Each number is 128 + 32 x the weight over its row's rms, rounded and kept within 0 to 255. Layers, rows and columns count from 0. Numbers have three digits each. The size before them is the row's rms in percent of the matrix's.

# layer 6 MLP up, 640x160, rms 0.0665, rows 0-172, columns 80-159
100:141184088145131112112094137110122125151101203138104130118132099112125183159093179085127148156142122119187157099152109178140148135052125163128149118124156189148153098127103112137103152120109203078178154147076123117079128152092142074140120147
102:153145194141144152108105131192111173176126114147098123174103182152198116081137165117089158114018142137136139155098152129162147155134090140093146127139095154077102125113075105102176136143136102207140108160125115094125152175100134145170071114
102:089160089086122109101107142064084174161129125082088144084123122130145155119097116042080117152146109082115077152215124126140160072121143141068097091106128165126144128154132118099118108137137160094115139106118163111166098109173152082131144142
086:088153132116048128119044123105140099116173153061143087065155117099167180218130095145147116106092110149160142108161098080147116047120126111159151158109093119127086133131116097130080175154090110097141103149160124168119160134128130102165152168
117:108166101106192179149113097119133131118112138129122175145153165112107142107183146167065105171086110139155113114160179187118199058143128103077176102110190170078149122104103143148170169116149083141106157052099138144174126136101170134070148146
092:172114155052192220145112159178143103098147081176100111102115189164132149125104102132127099199144153083163143123137150139195155129101178117154129143047164102118101158110085141120113111173115123130160068109124116143123151097120128114036109134
090:176153139138130111024119096138167135115120143146110091152119106108132109101181125130177057158098163103137130156137171138161143181155099042209153123126087112145153160165163121131066126147120110142132083084110149154151068076107132128074119116
095:130086129127106135062124091128119157120122089121101185115148156128134136113121095128121137145088085091155104072131150108092058039122072134163138085129129134144120098133102143175178158110088110167133178103131125153144100158134147132172130139
091:162123067160105175135141153104055160129149129106153134134104122076099166146154132087142145136120085087173114145103150180159089148095189132121176157161080099161139149104101208160144158082087081080125154134145139106126162159148139080132141194
097:140098076139087160167157166069172159171136136112107132117185132146103086097098101111122134183093098103171160089094156097138107130115072103149063077186108137128129122118152151161122060166156148127112077119166162159060174153166164101179149121
096:116159116255107121104134099095109175140114136128162132122128132090071143102143142167100082131103104158112186105097181096129083156140177107100123084144123148068176121117148100120122155105144077130156142052143113139119135099122182118104103109
093:161145122095153159156119059128085141135125179211120158121154111109130198126170131166142112111167145076157127153120123097097157050104101132077098164191156109140109086112147175123168128138111146098055178044083122132086126088095091134160141194
091:156108115161097126156075153094123122101151119182129085143121069064153097098120122074081065176145110118097131120088171149136073131101104148161151193087123074064190180119099120120094122129184149093169097199146131177172124174121105136126146122
107:088137103198121097127131082150111144199123092108182117110112158158108096136119135109107113115109082078127136204203152117159174074173126089151091120145083110173127150128133126195095142102119114171095162107088209137149121195125158147097178143
091:157145118151085096112115136098119163172180102122143134149115066110164123138160083106121164174094126151158192092074124144056163166103126117169131141158131123100133099106179117144088144155118077111103126107088086124173129133145116137167193200
094:120109126097130149171119097120123138156097046094064113103176126121171145143152134176104103134095085080179096069059167139113164120100132135124132163184141129090170140160160072153122089152158178115083095082146130067080143076176107116135111186
096:151102115118151179156125101075082177157118097139124084255102117135134138123079139160151142072129126137120157074147091145108100154134180179132127124145116133124154162103120111155112177103117202100102192067124077118138132109141125158115121095
086:152112102141197155174152113095143095155132164142165148131086098107106180127190176116108120173137110139065128068141104122130134142130111131125119157153105127200142144104167097099132199063113120134106145150116130122132131174123121110150119050
089:109137089120123130121144135113174180098123160096081103159078174118093101126185106165103073097134103092138158100139150112170089127100147134118145143069117090126158122113146161154106150130141178098111110063112130113168120181050128122163149118
100:111175121160136079149108071124149147178129178126086114115137115134098192134151156112122129154161091121142137080107134071164123124075075154103142142117108145178162128083129068094138093091150167124152143123125132139080147136151118128137143173
089:169114153085150115121195122169168121174177119126173104104088181108184117117065099151114157093145141078168103130109126081188122137080190087080133136136136065107160118182162151112058184125140143119124115142143154131091190118121114094137124118
092:164113104102124134091051140151161144148143142101164087153115147133145093151135161112140070121121152141139171082119130080117112117101104062188151148094128125140119115069093157123151103099111191117189089120151111089135147159100137035099087128
092:102119099123141154122140122107177151166094123162160146097097185156087131093145151136112117114139125071147089081167127081060134171100086129125145077119145104121133143174116074188117114143160161095072100153134115108140126167106103019087116090
104:213134126087103144155109089158178168145145075101182116098121174193149114097135108095159192162067094115134124143051160160177108122121153140115113114118108144124128105126181169109152098138119114152096178145141123169197142143128126137130116060
098:114105152123181162141115138165111138108108105169188132176117163143121124131167141170092065076118140129115193144118101113101097176145092150152129104155083130103081147076128126135095179097107144137142177120092171086047132109200140131104150107
094:115170127171135069149149092112100160158176132133091149109114155156098115073189134103111153159147136167108145125103118099129143084086111092138112085157074116144131185119179161168135171080069117138142104079111044106173118139083155179145124134
097:078148112091118165143122131154109141104078077172184080107093144128175199089157095094134143144123079160130163128140126087129154109133085147224153178144093115180143117157163115125114125095171127175098154095105151137113130166113100151079125121
096:138101119151081099140130137125140159053118159106097089145098158142094117122069078107069159088076212099109117156131102137171114104120150118137092145195079088079185075139133131117084148124163113113097078114188155141178131128108119084152198089
086:126166089136083088150126146121113175135144103163080041081139164167189097138187095096176144156094131151110112118138134139122137160082171140179127085057082102087123134163105080141118096115095189099114082141213158169127160095166143099155057133
097:145146120139120110141139123145154197113132102130135129191157134121160124146094112123160129135122092187142074140128102145127173128133122098208109083192105148196159153062113084109137136174074175096124121103136102151201152175123090090122070136
081:143114167099116158123068103062115124094121115141093080116106098184123127077145077088105091119030097119164152138156142120144122098116106090186193119134102126129178138151134059099149154130138130112141081151089089143181134119100142120171120161
095:078185106130136157140135101083169102148141149156173134101115111196119166105189196163139173118116160082193130188122157124175126135130133158212076147118136088134089142163136106146134142174119118124156157075087118146113098085073093075133106132
094:159065141154148115165123113134059132138162166145096112121100177131168137088152144118128122136127103102140149139084128113143109156111156139185123165169131149066131156050147089102167121145090109093095120081116092090131152095162115055088109159
104:140104111115182148102194144050092142181128097125063126150157099117177174170151105171084136189114102139091105089131176107137143149102045217156165084052125151138129117112087138121122164161160169185105168141178100135119147113088099087143117135
111:119125169168103165117116128179144096179136095059124136154174154090116162160107087091131080139115181117129143106172127118107149107123162115161174161128158146164125101161122176081091109150109096142118216123125095102118072119168123103126098187
107:126135174151143077077105115127127140192107127112071142147145087114114088154125133115124079152120042155146126108150136087107178126110079205135153125204135127103117156119115119161146140112087141148138119165099120054068073123086094083172095159
102:134148134173159203128072106161135126081166122038119111096068167128129054148104160122129109171139153104147124205110130147153169135119120152159166108167106110124144148115093117140132077151134124159076094147111113113117060095164151165102096100
103:126095168074083157173190095083144133117106098084156104132093145037133082167074230132128142164131106147097147096109157219136132144089135160145136095127126073121145114161113140130140139089159119118133141131151141132173103116178085133132106164
106:127138119109146169134169100142144164158148127110129103115090091140150096163128138116133158146188098128203111154091083171099141109174119098171115138151165120108087124137112174115080155093133174117082117119135091174105154209106072173136158186
101:183122130083171119126182153132165206138129117096109114127149143103141085178170133148156083112157100104150097159115021096098134110097114134168169120125126060141146151105102134032147128080136130126156160078138101138153143164125157168097168121
102:102110110094157135081180139112090117134109137130085167088111169150132095137175099156147162120112120157055065106114141059105134052092139110132136106179115170155162148103101152169166154091067073124101153105159119146121111087094082152143134141
103:113045128062173151108182119158135141068123188120177106112113134108118181092134108161162100152111162143101121100116142148131138120144141087141169064162176138162123152124142194142138120175125084156113052127155150142112113058042106224119116139
090:091150066056141202115147118153064143134133132083117105115140140132130134141187086151095094126146111163115107134083114121134124141050117113143091049129104116082151142112083149111157128105136214108112151085128132094076123158112131128210123074
097:123162106105140138127106116119134099157166143152068164179129080114138116200149141140085130073075173124087132151142163153117130115119160187171106115151127170206226103150092152163071150084214156119157142113123188137119100085178079139150139095
105:152111040153161160129137154154128138180065146073143143131153129107170106137144126095136145079112171106126142057061138106118153132086112141105153098142134124155079126071159139094149177128102106101165142139119125152094170162151058120167113124
100:071109194056133147105142155142103141118184176150101081149109122172093160171137163127105119174139183133183101130116125157090169108133133166167072114215110136149107130133145126147085126098137088087138123078138142089119186125128124075113189112
100:139158117129114104177122154151116088102118163175146108106124103114137180157134155197049133142122162132130136151133105106172089158169186134100162137142106125141125117126101111124114111172102131106077168106067127119189032151098136104142073152
109:111117152062157135114126113143144080173099119117134133113143121200128161166153154130064129074109084127145128119171108093112126151135151146189063166117101186121098128122091155178132149123157114097137117091149154114102168086101144145234099115
105:138121169086101137153129119108159083115117159192208068121158071142136086186134131072120102086099091107109200171127137164152117149181150129079138083132162085132121165160163194101117103175146139150127117124146138127076076123190149101126116140
097:138100110051155103198128086135132129145127141071136110158161146166138142083192133148134103102146160100128164129198107088150135125181159128096194086184124128117084124108108191130040103122108164144064140128168137143154124135104117127144094187
092:141150132131156116100142198140131045063146131145073098071096134144165155107123115184101182205081155057104136105165151123137156170105157119182116164191130112117149131094114177075190097157144122129138133141099126098125136110159113115105101165
092:108158117141146149162106094157102121179079154181157102127127126162135115152119099158149101065117105148122113127112127133108069122120147124153159172111071154165189213119086138150113133126157124129077115127122122173137101122129172094142161124
100:127143111117034162107174115153203175086160102074162118193124163144165135117091136110155115087102134147151160143080086093056167125108125103114175136113155110138140167162103153128123195139135111119113082089106189097102103069123111101136108092
093:137134153162163094083127086098185167171112175130086125191099109122145106097108149075117124179049141119171094140162165110131173104146169145170117122179138128093153101106170119141115157151041139146100133152122120110070094102170104159113151135
098:116128137110087143141142108149128156118112136128141170165102114129158138131091178119149125083133115037149123089060064144090164115062143121166186117144121114118155073144130125131148174116179061107156138118151137143121118166120147065099131098
108:158115125132128160131145169170123086119143114133101148103143139128117150125137076107123083182104153123035159146127120103139177096073093061146119086159063105148127106088146118171128115161174149136193187142143144141189091126100122079122079119
097:108110158117164090105100116131105164150072165157165090189093137130109159073184116158115158201123127091136065087096152117111158079089079105152111123169151123119105130112127145187177072151120076096159085077148161093138188148094177164131119092
106:137164151133151113142176186127055160126109056131157060198085173109155093138152119146091139141076117111130136163135141089161145113171118102119103102141135162109118091095131168187129088125135086155038135061197111110171109098152137179148127116
115:115141149055135106033130136136119146101129098134086154083188109145128194158106160105083162083099097138119079109119118141141159158118101130115158079139069155094121133137123184132118161116118100118153101132116174151201143164137060171151116114
093:100127096113110099124109105117150088120123139137115137119220122124118155098209160127113085153148149091138108161084165157208173136165142153133091124179090161137170148108130153129165144143135144139101084084093135044165108131100091142160147080
109:125159102072046115125115135128160159133161128137143127075082131127138160100074171087110086132192153095108108162093159077187095154134110164131160120130113189099121134153094173160095125140139140095214082074169123127068198106110144127164137099
098:190104144146141108141211149068152142148066134121206115150121072132123079180160168094081068102156169070139109100131158130121125121157113131125109152103103182121121122100175107166108110129123183094104155131105113167135093096109120151172204159
110:123195107195099146090152137143156101155119110126129031176104110088174128159148107131099122139144074157111105099121115172096093128158058139144159122118117131148160174113085130123105115080154145126079112155136169100139143091174121150173133137
106:104111102098117166162121097142137093166071095133148141155097135131077169094157134112147139142130120046152061100157134163190160160086124095140107113081157192153118147162148157160089166143131117124102130113141170173106146086127109143116152108
092:121144147125095127084128141108149106158122114184106092184143197160096093163144154164136107157058104147153093163122107213115074190130073151141153124148156067131116168133128100120139141129139153182125096112109164120144117107152121048154126098
104:106157092177105101060148127171105122120101172150136137125129165130108142130152124124140132116062120128180093102153129123098208134155072126164141137130097088083133161162158156156135158127106077119092123109197163147110116098122164201108097106
095:135166146127126129144119161134138146105117152105163100175122097123150132144124076120060128112126135113152195119110133102114067159143150146183116097072109154194111096177143102132138131033153123136203133125101143050121063148073049169192103155
089:128124108169151183128153144167160131128095139118138216131112079133163086195106170137118061071102119124102089164101103122144141160070125070136095122183148151154097142092133083113079180092203132096121114102133160179106121110084119152152114141
092:163162134107179183144216153115107145111116132106093128125077070151150133116179162100100137130110102099105141176126126127096130074097136127073095111097112119146123120107155097184106177095146203125240134140127137123121168090127176156109192161
100:154075123141140164159111066108104172143074141108128073136092113195151109161087148139143087115153104152178133188138131025182120106144159204132140118091153117110094155104139100116089149131133148100151152167126181140188140130142124141123171145
090:065116046140088092163137079177086061163124141113127158152138123151108069119080093182120163092115116165114154098108125164161181089165128137171158110172072117099124199016125117143116146108123145145140169122122124104110129098077110159095116118
092:099106139147090113135121114092098157139115175084122102083151128115073137110140135148108131150133139105189121151080153103133170067172141140114113133169102091109111134108188085136189183103026110112176172136136130091145069135098093144191165103
103:082103130121078139168159138116088170118119185146144088140120151152113131087077026150103155098121058133086085110114139130079095109071107138099111164141074095060198144125134174095132115120066129100119108153141108139160126159126171148115119149
091:174153143138165101164165135133127131118119098108146101102088213228155121139130186157096095128123112098188139144182138220117158137100141168130069099133128153092121151148146168040103120160089123142135100153182089187122169082123154123106122140
106:083091152153114165076149071101188166173147149110132147180114182159119129086129122149115074108130118140145148149138121210141193113134126158182146161129163177079117127058100125174128099124131118101091123112104095238139147114135143069175188093
097:173132177089105086141141139084152206137121167144130132146112121154141129149144117148104118132129126123128098173082058123131147058120103141181087092155160155080145133128181167078152124087136098092115145101084077035103115162105080163052133107
094:112121130165095093099134125148119100120099171174086099110060129164163149133186142153109096074164135196138157042129126142116166143100114153167137181120083133127120065187116170143081159127116190091115086159125140138116180219127143127137127132
090:123153161137138134115153166149151117101066140151124149075202089082126115147115163165096146160116142133108140063118196138131110141139098144167112096104106137186089120131137118097151081113170018114121132112141146161111065135122106195161089124
098:157091103159179108117143100150140153133070112106156158107164192115133081173193129162156128128117147102146201108108064148098072161177119140132168130067121141149163116153102092178172157191165138069152119167095240097109143123168119126136139116
095:174137119178171206113132147210153127184151139208094064090143150080141122099105128120072098129119134064131143136156120160127130107093173114058181142112109148160091081095136106146117164085083141076126143075132153125132126151136105111150138174
106:117100104194129133074132126077116122157105130114097068127142092158108145160083102131115155152136074152108169127142132110099135131108168156187207170054109160175098140113124137107162066172122116115106116054155152210133150101139167158126129101
110:138117181154125113089122100161123141141089165120148154138095162055149163113056115051085147130091128090044166134097170124145201153147129089101102134150123172085118114157119151119067082084140099148115126193146170159127103123122104113117198142
099:117125068178080108182176158095125139081112115127102154154121148125162082113145154128160030137063107134101128096140083137095187095177139146163125103142140166135129091135106073138102125128127130084157090126106073111140117110144196115157138127
099:187149121123107081079118118205137140156086122075136129089135154129132104034130152127111189127110058154107145087119127133135152163140115114074150092172110104134147107114117109140095185103129139145116101190163123090099148101130092096146108124
106:093181108149168170160129142149139109160101075170130131161107072121143086125151132156105151171042062183173093116143160063172109162191139101129108130158126151086123112103073108087161123154155079138081113094101132094118120144126159094094152148
100:156127103129136145149154110103077112086065121151129122128136143107137118135140111138121091164082142152088123106079116123132115080150139063095134127164110129098180065095162163173161125086150184099122156162159131188166164124124100188060136061
106:155081107159103160175171120146189173147086141070089143139102123111134172118051103125113100129112078051123121178181146114123093093144120135132062143083084075069159152133138134135170144176168156114135097099153098133136164167081175114132121118
068:087158118118126142109109166087140200161152158124125132126126157103195154110118126169118150189116155117123116098074108131132148117153131094086136076142075132131104108093139209148143131158168088147084121073110131091110123142073189189145111130
113:184065154167082073123188161189174125152101103129179160122141098096103191155136084093130119109168101128158123161174152127142189200124132103155153125125123093094172160140116138101139163153143128100172186152149096110029163142038074119159148159
096:103081175143145184125109109134160112132129175168164135105150156133153128200124162148120138124122107063145136172085147158143147101160135148159106101147120114067091101153160148140153101129083118172120103097201127141168100120126084111184175152
103:175147105140125132129099082057111150147133113086193125143114144081121119155128193098088161143109130156134173093163166190085125137190135141134148105119150111097140126137075126123173080112074141157187177119146157164147154069143105150119134161
099:104069122146161132105134141145105119144081138119054175082173104065154160105088082122102108156098105196154170112127137091114159072160070118121151148165068098122090158096128159132149123120122149159160076152112129154128122143114087146134138130
093:115146122126091114137147120078143114186139144122153122172114110136135176121149093129094082133133132108115065101122100153096103147130133123144102148163119140066154148143124071173131122055089118075114174099119101186158088140048147134176112129
106:144187175107149125089081145114114143147127170218067139109062150133119149070112081153103111166114090071163130141098119158152133128124085128108128136137116138191171132130119170122115128165131113151126150103179060139180104152070163146092121137
102:156127106121119123150160111100097063147094162154079122187136188122113089132168138159126071142125146168145126191100153120121129126092160152147192138116124151084100123143125175094101183153182145136187164082150122131115102080142162107158134130
107:216153143139217212146113181136103105152132079128110160170086153096156116117160132164084103117145107133122126183144169158169140117146133088160130128198141137155088120131151119097160112127171127140115130042140083040144109117111165101069059171
109:144107140087144121157120072121111139155096160136126165171156098153084151147119173181124178138091197125119134134165135129136145161073112137137134073182172148082170133089144202152119079109110099087092127149112150117113102126099196138131115132
113:108153065123150173115097126112128084146128112143117120088115135168141103154133143125092162181086113100084094119149148050152169150081171133106116170145150129109099140133118101120125096184129128061110181185136086090152105060074153108054105181
103:169106171136082159109167109097162137149093148130195159139166142110122186084089121147113097135139104083148102132115104120139145152078126104175076112231152120152139120104209151145137101138126135108124180119059125093123142149137159119096143142
090:115124124107114175095105131111117153150095117132128116086102150118123186107109113204134174177107110123161118156157140155124161149035150092094122128087066154188144155138159088119138140099162085076131162140081155164164137106122147121127071088
095:096123121070145124133105116139160112147104135152171117161130141090154120116152150166167115155116070138107139153185140062105134074114094053195104097152128099081135184158114167121132119170152188143129123062102069137151167105152086127078132102
104:156135196173167129122182108179125145122167142095083110151104134132123157169119117146102147156145059127150107146078129134084115189073117091152090131110172127130115107121154181200155105101110112152076087129156120139147167187157203120102139164
104:111139144168070123111159167165177128164063105172145085107140107116178062173082078130138162139094118128135151142101121124098164079110139080129138171138140127159086096114148133095103139139123130056102137157134156091134098117131169101119087154
094:129090102174132102108095114153180110164167109152148154086147137159161151115109160129152120146098112153203147098088111076077142073132095071179197137156117130142130096133149131154133094163113108152136120140180097123131117106141125150175116079
096:139101140125127180149134072134147168186092151154152140125101169092099172178123143091120172126166093075138133130139120166096150140150116155060090068072160139131104114119154140157138138099118095157136167162144129152091133102148132167120134167
107:174123149215087100127156136168137164162051112183109094143129114139108103144133076175115115089093126126204098148167117163160070150085100128093188131065104121154094135117103114109149148061144124128110123181103183142141158141117111140150157136
105:117134163138155220128157058155101088115163167151155113089088170174174141132168136147139115095068093127142129096118105135185168139122170146095122156114086076106145094077133108128138142082129086149074145137165164087135119131074126218122152096
103:082133100115149120137187114175139154137155100129155136074062184189125083124201139140154099137155179111177093123098122140081125146137135148158196115133097158097157188165126154113163148162091182113116092096146081129142101095140153115143161117
092:163113130092129126119116080156100110127180149114149055152040114138138132168127123080109186133072125113078141131127140191138093159119174113108178174127150114100128156067110106120132142103117149123127089117158164114144070093151129105203106083
109:140115139144096093105122070129140145126113123209145141141126183151157124092111156157109126135092118146184097108121142164127071104180153075138163104103154112138140082169073105138124075129169121095118126164071058125115106120120167107105120117
093:171131127130127154061136093124157104085085166100139163148149179093145159142179133110139066105194129089180135085109113096087111133107083148105132110121086101111172072150131209157103124099127149142135091116167166134194168111149148137134198121
084:186157134111097083151125146104106139181136086107176097141100145104113178120168116151149090124156153135126131064163145134137136157120108151111144135128107140136145108110142160125082173130157129131133113165117190164090092080135162156134073110
101:188099140149090107122132108128175112142127186102163091141117156132101123174127113077142150135100141183157098138140101114178103057080163167158152106154169105137112090092118147153148094058077142087185185134181116172103118167148132113112164095
092:094036178137087101069140102072161127147068091138123041105149123153131121145179109161128201197113078152147146122137078167112098110139125169143098170145154129113141107118069172121109075197157125097121109114167067101142127133110101206141103177
094:066130125125077081119144187122130153142130135177162133162097129139131126141159167156118148100179107113168114099154090114113128104111159138132112081204019124180127144147200166123221111114072123092103170144181140085109120124140205159143128132
093:133151135121146130101129121129114151146113150186153123120111080165101079095097170138093149111182055168204169121138134112138188109095155103169139085144118113096156141110120176140088084132135165131103142139100130072138105135098132165127134153
110:088152127089098143162161091108131189099111094082136174130148075149141141166217203125120100151121133120136122077187129153087127130149077089154124131102096141192111131204191131074068160147109198104116135143126117146109082107141122127181101138
109:147138125145112106135106128191152120115124124166168124180151139161088174103086143183086157136100127122167187077138099108164155110131117172169157092214137103138151120136089137112082100180151073186120103154124126124103130165122142099113090130
104:078190105094155037137127127141154156124126142152164120108085173069168180084072141080162176096140131150162168135150145105181156058119088135184131158169132133119178183133134119127153087166090131109080114160150114114084124104109126122116107139
097:209179124151105130155118098090103088103139104143158107128143109069115139118098145130100131087103102097144121163111163154165165134110157059153092156145093165160106162150085140132120141102131116066107083162144112117105116109117153095155178102
101:191129163129120104116131181138163180137168146128145118128168132114128135159129118187173115164116076061150076136176145140096150206100154082165135057152106137138080071123122058110150123100106142141156123129149141133110109083148115110160138173
098:117117098122103172166114164124152159156154071127160092131113161142150133136130127073095176117124119083073078092114104120072109079099122113131099147069138161154128089183189112132157054078076113082107115110176112136127123147141173117081102184
079:166083152148191137171167155161127061092137120103155156204146170171163069186144155159122099140139092110100087133091170135151061165125144132182109133121118168084107134104156150119132146096120114102110154155110091141179161186137117159182126104
096:094151101101167125074136140078201127118128185113138134135090104152197168085181111073123120131129131120130158085154136123152100111105106127157118144151134060118096101068082155143101173142099096131111104083091154113164131045115136109147094170
105:119131097191163162050196147109190133085135167122154084066163166096150127144186103099108120066135098103161105121132098093118092070134177147144092133179113121080170164113139099146120127149153130112149147171111135093126155070132139169127124161
099:114132147135117117078126089120141122183159089147194152167062139173174168142154141118131088175104098056130125134168136224210139054176094155133092130136135122120127170081133111144106158132172141136120113129115158115114156133104152145155142141
083:128137124181148130138147088138084118161102118124123076169113133130141155107128111132100132135092121191143143075091193152033064193152108091090186119130162105110130133132070146103116146120097185090147108124127150104062107167098155098150106114
097:106147130094107164118072127081161145124160146123057094150110098105105142151109130174134102151112121072116157094070103162213099117126185189147147066113107087142114194118099098127118137143148161113127128130035135176134114122143116119162098121
104:137137128114173124098142174105103124103139115158160140114111073179103114109160111219107096052054111109082077087125163117207133200105110161093123096118117134072078149141145124128090131139117093098131093117127110122102127191121120127155110166
100:099145132083153142080086058146137156164081181142126118141106095100139148110169115130143091139075095151183116123144182144131109126149140075115195157091136146064183110106086190150173103166114134125113142122106053128124140068102103149122150131
098:126181096140127092141125188136126112180135148138111131190109124070087124139146091140093155139069121067129160141106121142102146078111093090145089140143145134178100151156156101177164079071105125059095173099174184101145076118121118169158156105
112:133148143175174083074162104102177131139152132106105152181102157126126133132124185130150110209151109171085069120180123103082098151150074138122120087145066108075072137117169154128162108078135078103113112127129112203149160102184170140127146127
081:137144098147174172099128133138159161109093119132158107157142175161125149139151158082152107183160098091144132152075160171086115151096146117118118168128121096146147176092164136134122132079122129108081114189123096128128084097117107119145174119
102:149140133115173125176118160127090085143126115108101078109196165131172179123123097095111196117147080119092102139097145131077120088105132137097165106183137092159114124100149167104132128181123173102162177088071104079104159133124088166177090158
095:121087120128146121160125085142116186142125129116129103198167135141096179101122147151140121080134136095110102137134109107111121113172178148094060118155141089133181154175105115114114162121106217154108103110100165150088080120150152096066123147
091:169116166109081071130095092127059143171073143111117123102078110131111121121122130115086135115171143138159196196112186147170174096079116084140095113111140140106089121105104076143142166150046156154157151132131167113098179165141104127127088152
094:157130140101111050138159152128154087111121135157195100120080107079114108168169152143087141077092167170118115143060097149073060117145102065119154070120166148128114117141098130079154100092136131115114078116110124125174121141115168130164104081
094:163164072155156145165145126156114119141083047160121126119104158131112099087135137140112098170120142118152157131116076083151114123133102185178104111166177093102135087139132110107145122157127163110114153105116160145091134134191133161114113044
098:099154130114160089166120070106084115087171124186127108155103125131117184162159187142136091216100096089093092169029140140102155127149164149097106136162116169080065120141135146172088149175105137131101121096118060131041125116104106137137174148
105:167138147145101145096129164082130137146154100107105138100099126145110188156191160138108069144144084080142112116132108185133098063136145179167153169151156104128070158066126104135122109197172162114221121114127120150111106160162125111157162153
104:139100148086196133143163116127133185159102116121168171109081178131122202175091135152158123193114168099155133077089106151153167098106142163119095150130110096134144112198115110142130163144173160095089086171170179136133094093154143148120143173
096:214142116172135151119126139167128118150108102070104157138078138087117072136153149121112119099137098163070162088076104157158101117144178150106117092132099134169080118142149155076123107114070121186090075110135163143128132147222185134186150126
095:198125167148136129132160094130157124120125099149141085096153108119107111194141142090111079132130096116169170127123102138116124191153151144096134062127060081117129101098168103177124119137108103119192097143064137157108205155109071176131096122
101:111153094116154160116128077125151088122136158125125159102078099092177151137197103125099189117095149211154161149101162126095099144152071093127126121168132096159135075139070061129076125114117103161140104113093129135172100141099136144155076163
109:100124141121079140084112144165163155153087151175127142100138064141083178081103197117053148185120151083137133135123118112117184110123113179172125104154116128102150120156077161125110124121119135108150120118061179180095151082108097165119101155
103:137123134120110122163097127112190107123150089116168117102138141106163124153141183168142094186116107068179056167139156178116118137158150130142174115098133142061120103131038156100123142184122168138173119121163091080083189153179144102083090156
099:150164095082116113197180127096103170115115105178194124060066135132179152127159148104099125081160146115066115134079137118111126184147102130149115083153092112182161120147142071127125150117104110115079148142116140097129072163138115169118103123
097:144158181127064157120179122144174088113170106102132141125125150149137091136132145116114170161133086093111132055103133114167196124145172134096156179088091155150115048139100129084141129129090097078088104121175155098137112129103137131168139137
114:133127156182114104140116132133159088170106172157088112116109112121127120090121073193138102151127203183124095152148111153093152137127121146152112067110126149100158186102142152166138222199109098081117133107151115216181095131122101158114102123
106:165161091144130106137189068148118093120111092201175081086113123095138128140139131196121097174121117144140132163118112166078113187171134058165124091081059209086128130132149118166110182128133083168124195163127123150096115144107124165148157127
100:111087142151151070165114109175150098152087133160130171138089136118161148213156101155134087144078126095096130186136070195066128134067096117130174143145074138111120122078152158136129150118105120114093141095121141135187152107166135163137144105
098:174152075089126156098135141179095133094116139126134134131146146139136106133118135116137125146116076069106080127110157103108154125067093109129048166138099154143103088073182189050182100127140149115108180140197111127095169090097137148128171138
092:092150164175085165104138077107147117104064141116114093160108111207106157091168136077100122081084145158089112130127122105159116081140095088199153149136098159075143135158112100164120106124139147155085140120149159103160170123115135166145096151
101:169096122086109127097119179103109057112103124090130129044149127113182143139219126106084125151114132155174061083087166121131164130062069110126138151113105109155114066128185130115156128194119142115110062152167170097139139120141157106141063128
099:202140180128108117136141125167207075148139116120152076083136101073147089115121137108152112097105129147066170120147130148115054207143110148115118113077178137159076159146138114160095108102155140129174144180061140177118136120153137096129143063
100:158119088105179129095151148129095113110189072136161173138142099164151127073159127138035102131123146108108093104129148119106115128152194141115165107135083226123136072073192018150164086196110097109128052137128167127106144111167180158107075153
114:185102154171112135074105174150112160154132137130154118167113084147137134109099148111135146148145057145160044153145125123176158075153093143147180112118103091133140095117102106122115137134059203097160139110132098180106117103149109110116124140
106:172121114110080168123204113126163196099144114094112116104183100143115146198073094141172172111091116098073125129143070085082141140146106128137071158090116053156086131121152133175132102109164143113133125057090109170135120153102145122106112060
091:105179106126120099194134109086175225138118085199101134124131191069175125135186122105099152123075107120143167120179085129112097106082140153105153122182056117168112143123172142071137167105172157129119076151116129104121114119152167126141087133
102:190099183065125089163079136129151186113166097128132108099154162183120214149084073154107140135127064109104081125160138115114114126082087130113095176126102150097117178138124092118160113107117095123151151088153122152124160155110175112171055160
109:170121096112113175131085095118136193122109216170122129165126188089206115134090115149178114167126132156092081157152098136116168191117055086159126122159088069048181197088118088161117168140098143139088118176159074181214130115178104142129114126
086:110164070161125154125054099130148183123095126084135038140138161110154134092133113186168098114091115113155126091178155187077124102109134106136150089093086137095058098142152190123087139109142129101097128118165134181158163161151089148113184147
067:136104132159141114142175118171172118131156109211171115102084097168108161129122171128138145083156133158158143093130166120116158114127167128150136040127182126145133131126178188119126133157140145111121145112093126142137082033098105071218109124
088:111121146087162135188113095117119135122202133112123060119087141127142150159150151091114125130092148124094151104118171193183112117152154128136110068123103142104074087088152100097140138167084152084108164099137181089091122164099129179131110152
108:132107110187121116119088122089154068111160150153075158141189152146149144157152141192119093123117114160113114197114099161134148168141082102144168092149083135092139177092130083139186151114150106140074194165141074111210156134171129145124111132
109:138093153135116103124098144102129077111121114132125147118110115134165097129184170100088082174106138094150150120158207116181132135106166098161133137092142148171166078129158049122111137086118102106115062099192155056068149117131150106140119105
105:089141111087149155160153164155122158172152179083217085130087169087154150134149121137123101139118115132121154077098099159162161074080125177138134115102092077141067091091159128117111153189128119139112156113173090150144102167110139171139115163
108:137116098098116163094107137110132081089134076162134194112126155107123182131079187126107072133108159117092117187129140074079150097109128127163122146188070184141127141117213101186113160142144113113137130204122157077058121145089113120123157128
103:156155144100130112113127098167136116160077135161057130113167149090137102123123133143078155132094104123099122071074131132112119108113147133125170068165104085150141091148106153121173052151129119145107165144140148122133175087125161159086119138
091:111133153124091141150168153188091113141093103097188085126110144148099030147081114154120089142151077132183134176107109148166088110106153111169127159135129080180139141109085114170096161158078214148112134118202167122047114116088155198152150086
099:120118125081084156094127070113109144142085110167114103165159127089156082164082163138077089095108129157148163138123129114165097167137105128119139146078123081145112126163172134109134118122157136120084148173189077128138129134079116164154100130
093:159116103149164178123129095142126099105139128104161173132084100102113135147136200149124069154149167128156065119113186141160139076096139141129070134078111159139026178089184122091143150149184172134121145134147172065102130134110129152176132169
101:160125122135184171123110113126073171136140139101202148081093182098085151156150139069101086107104087120169123162104128140110154126112195071157146072154177145116126104144146140129125145101149187088113142115100122103081183121085138148151123101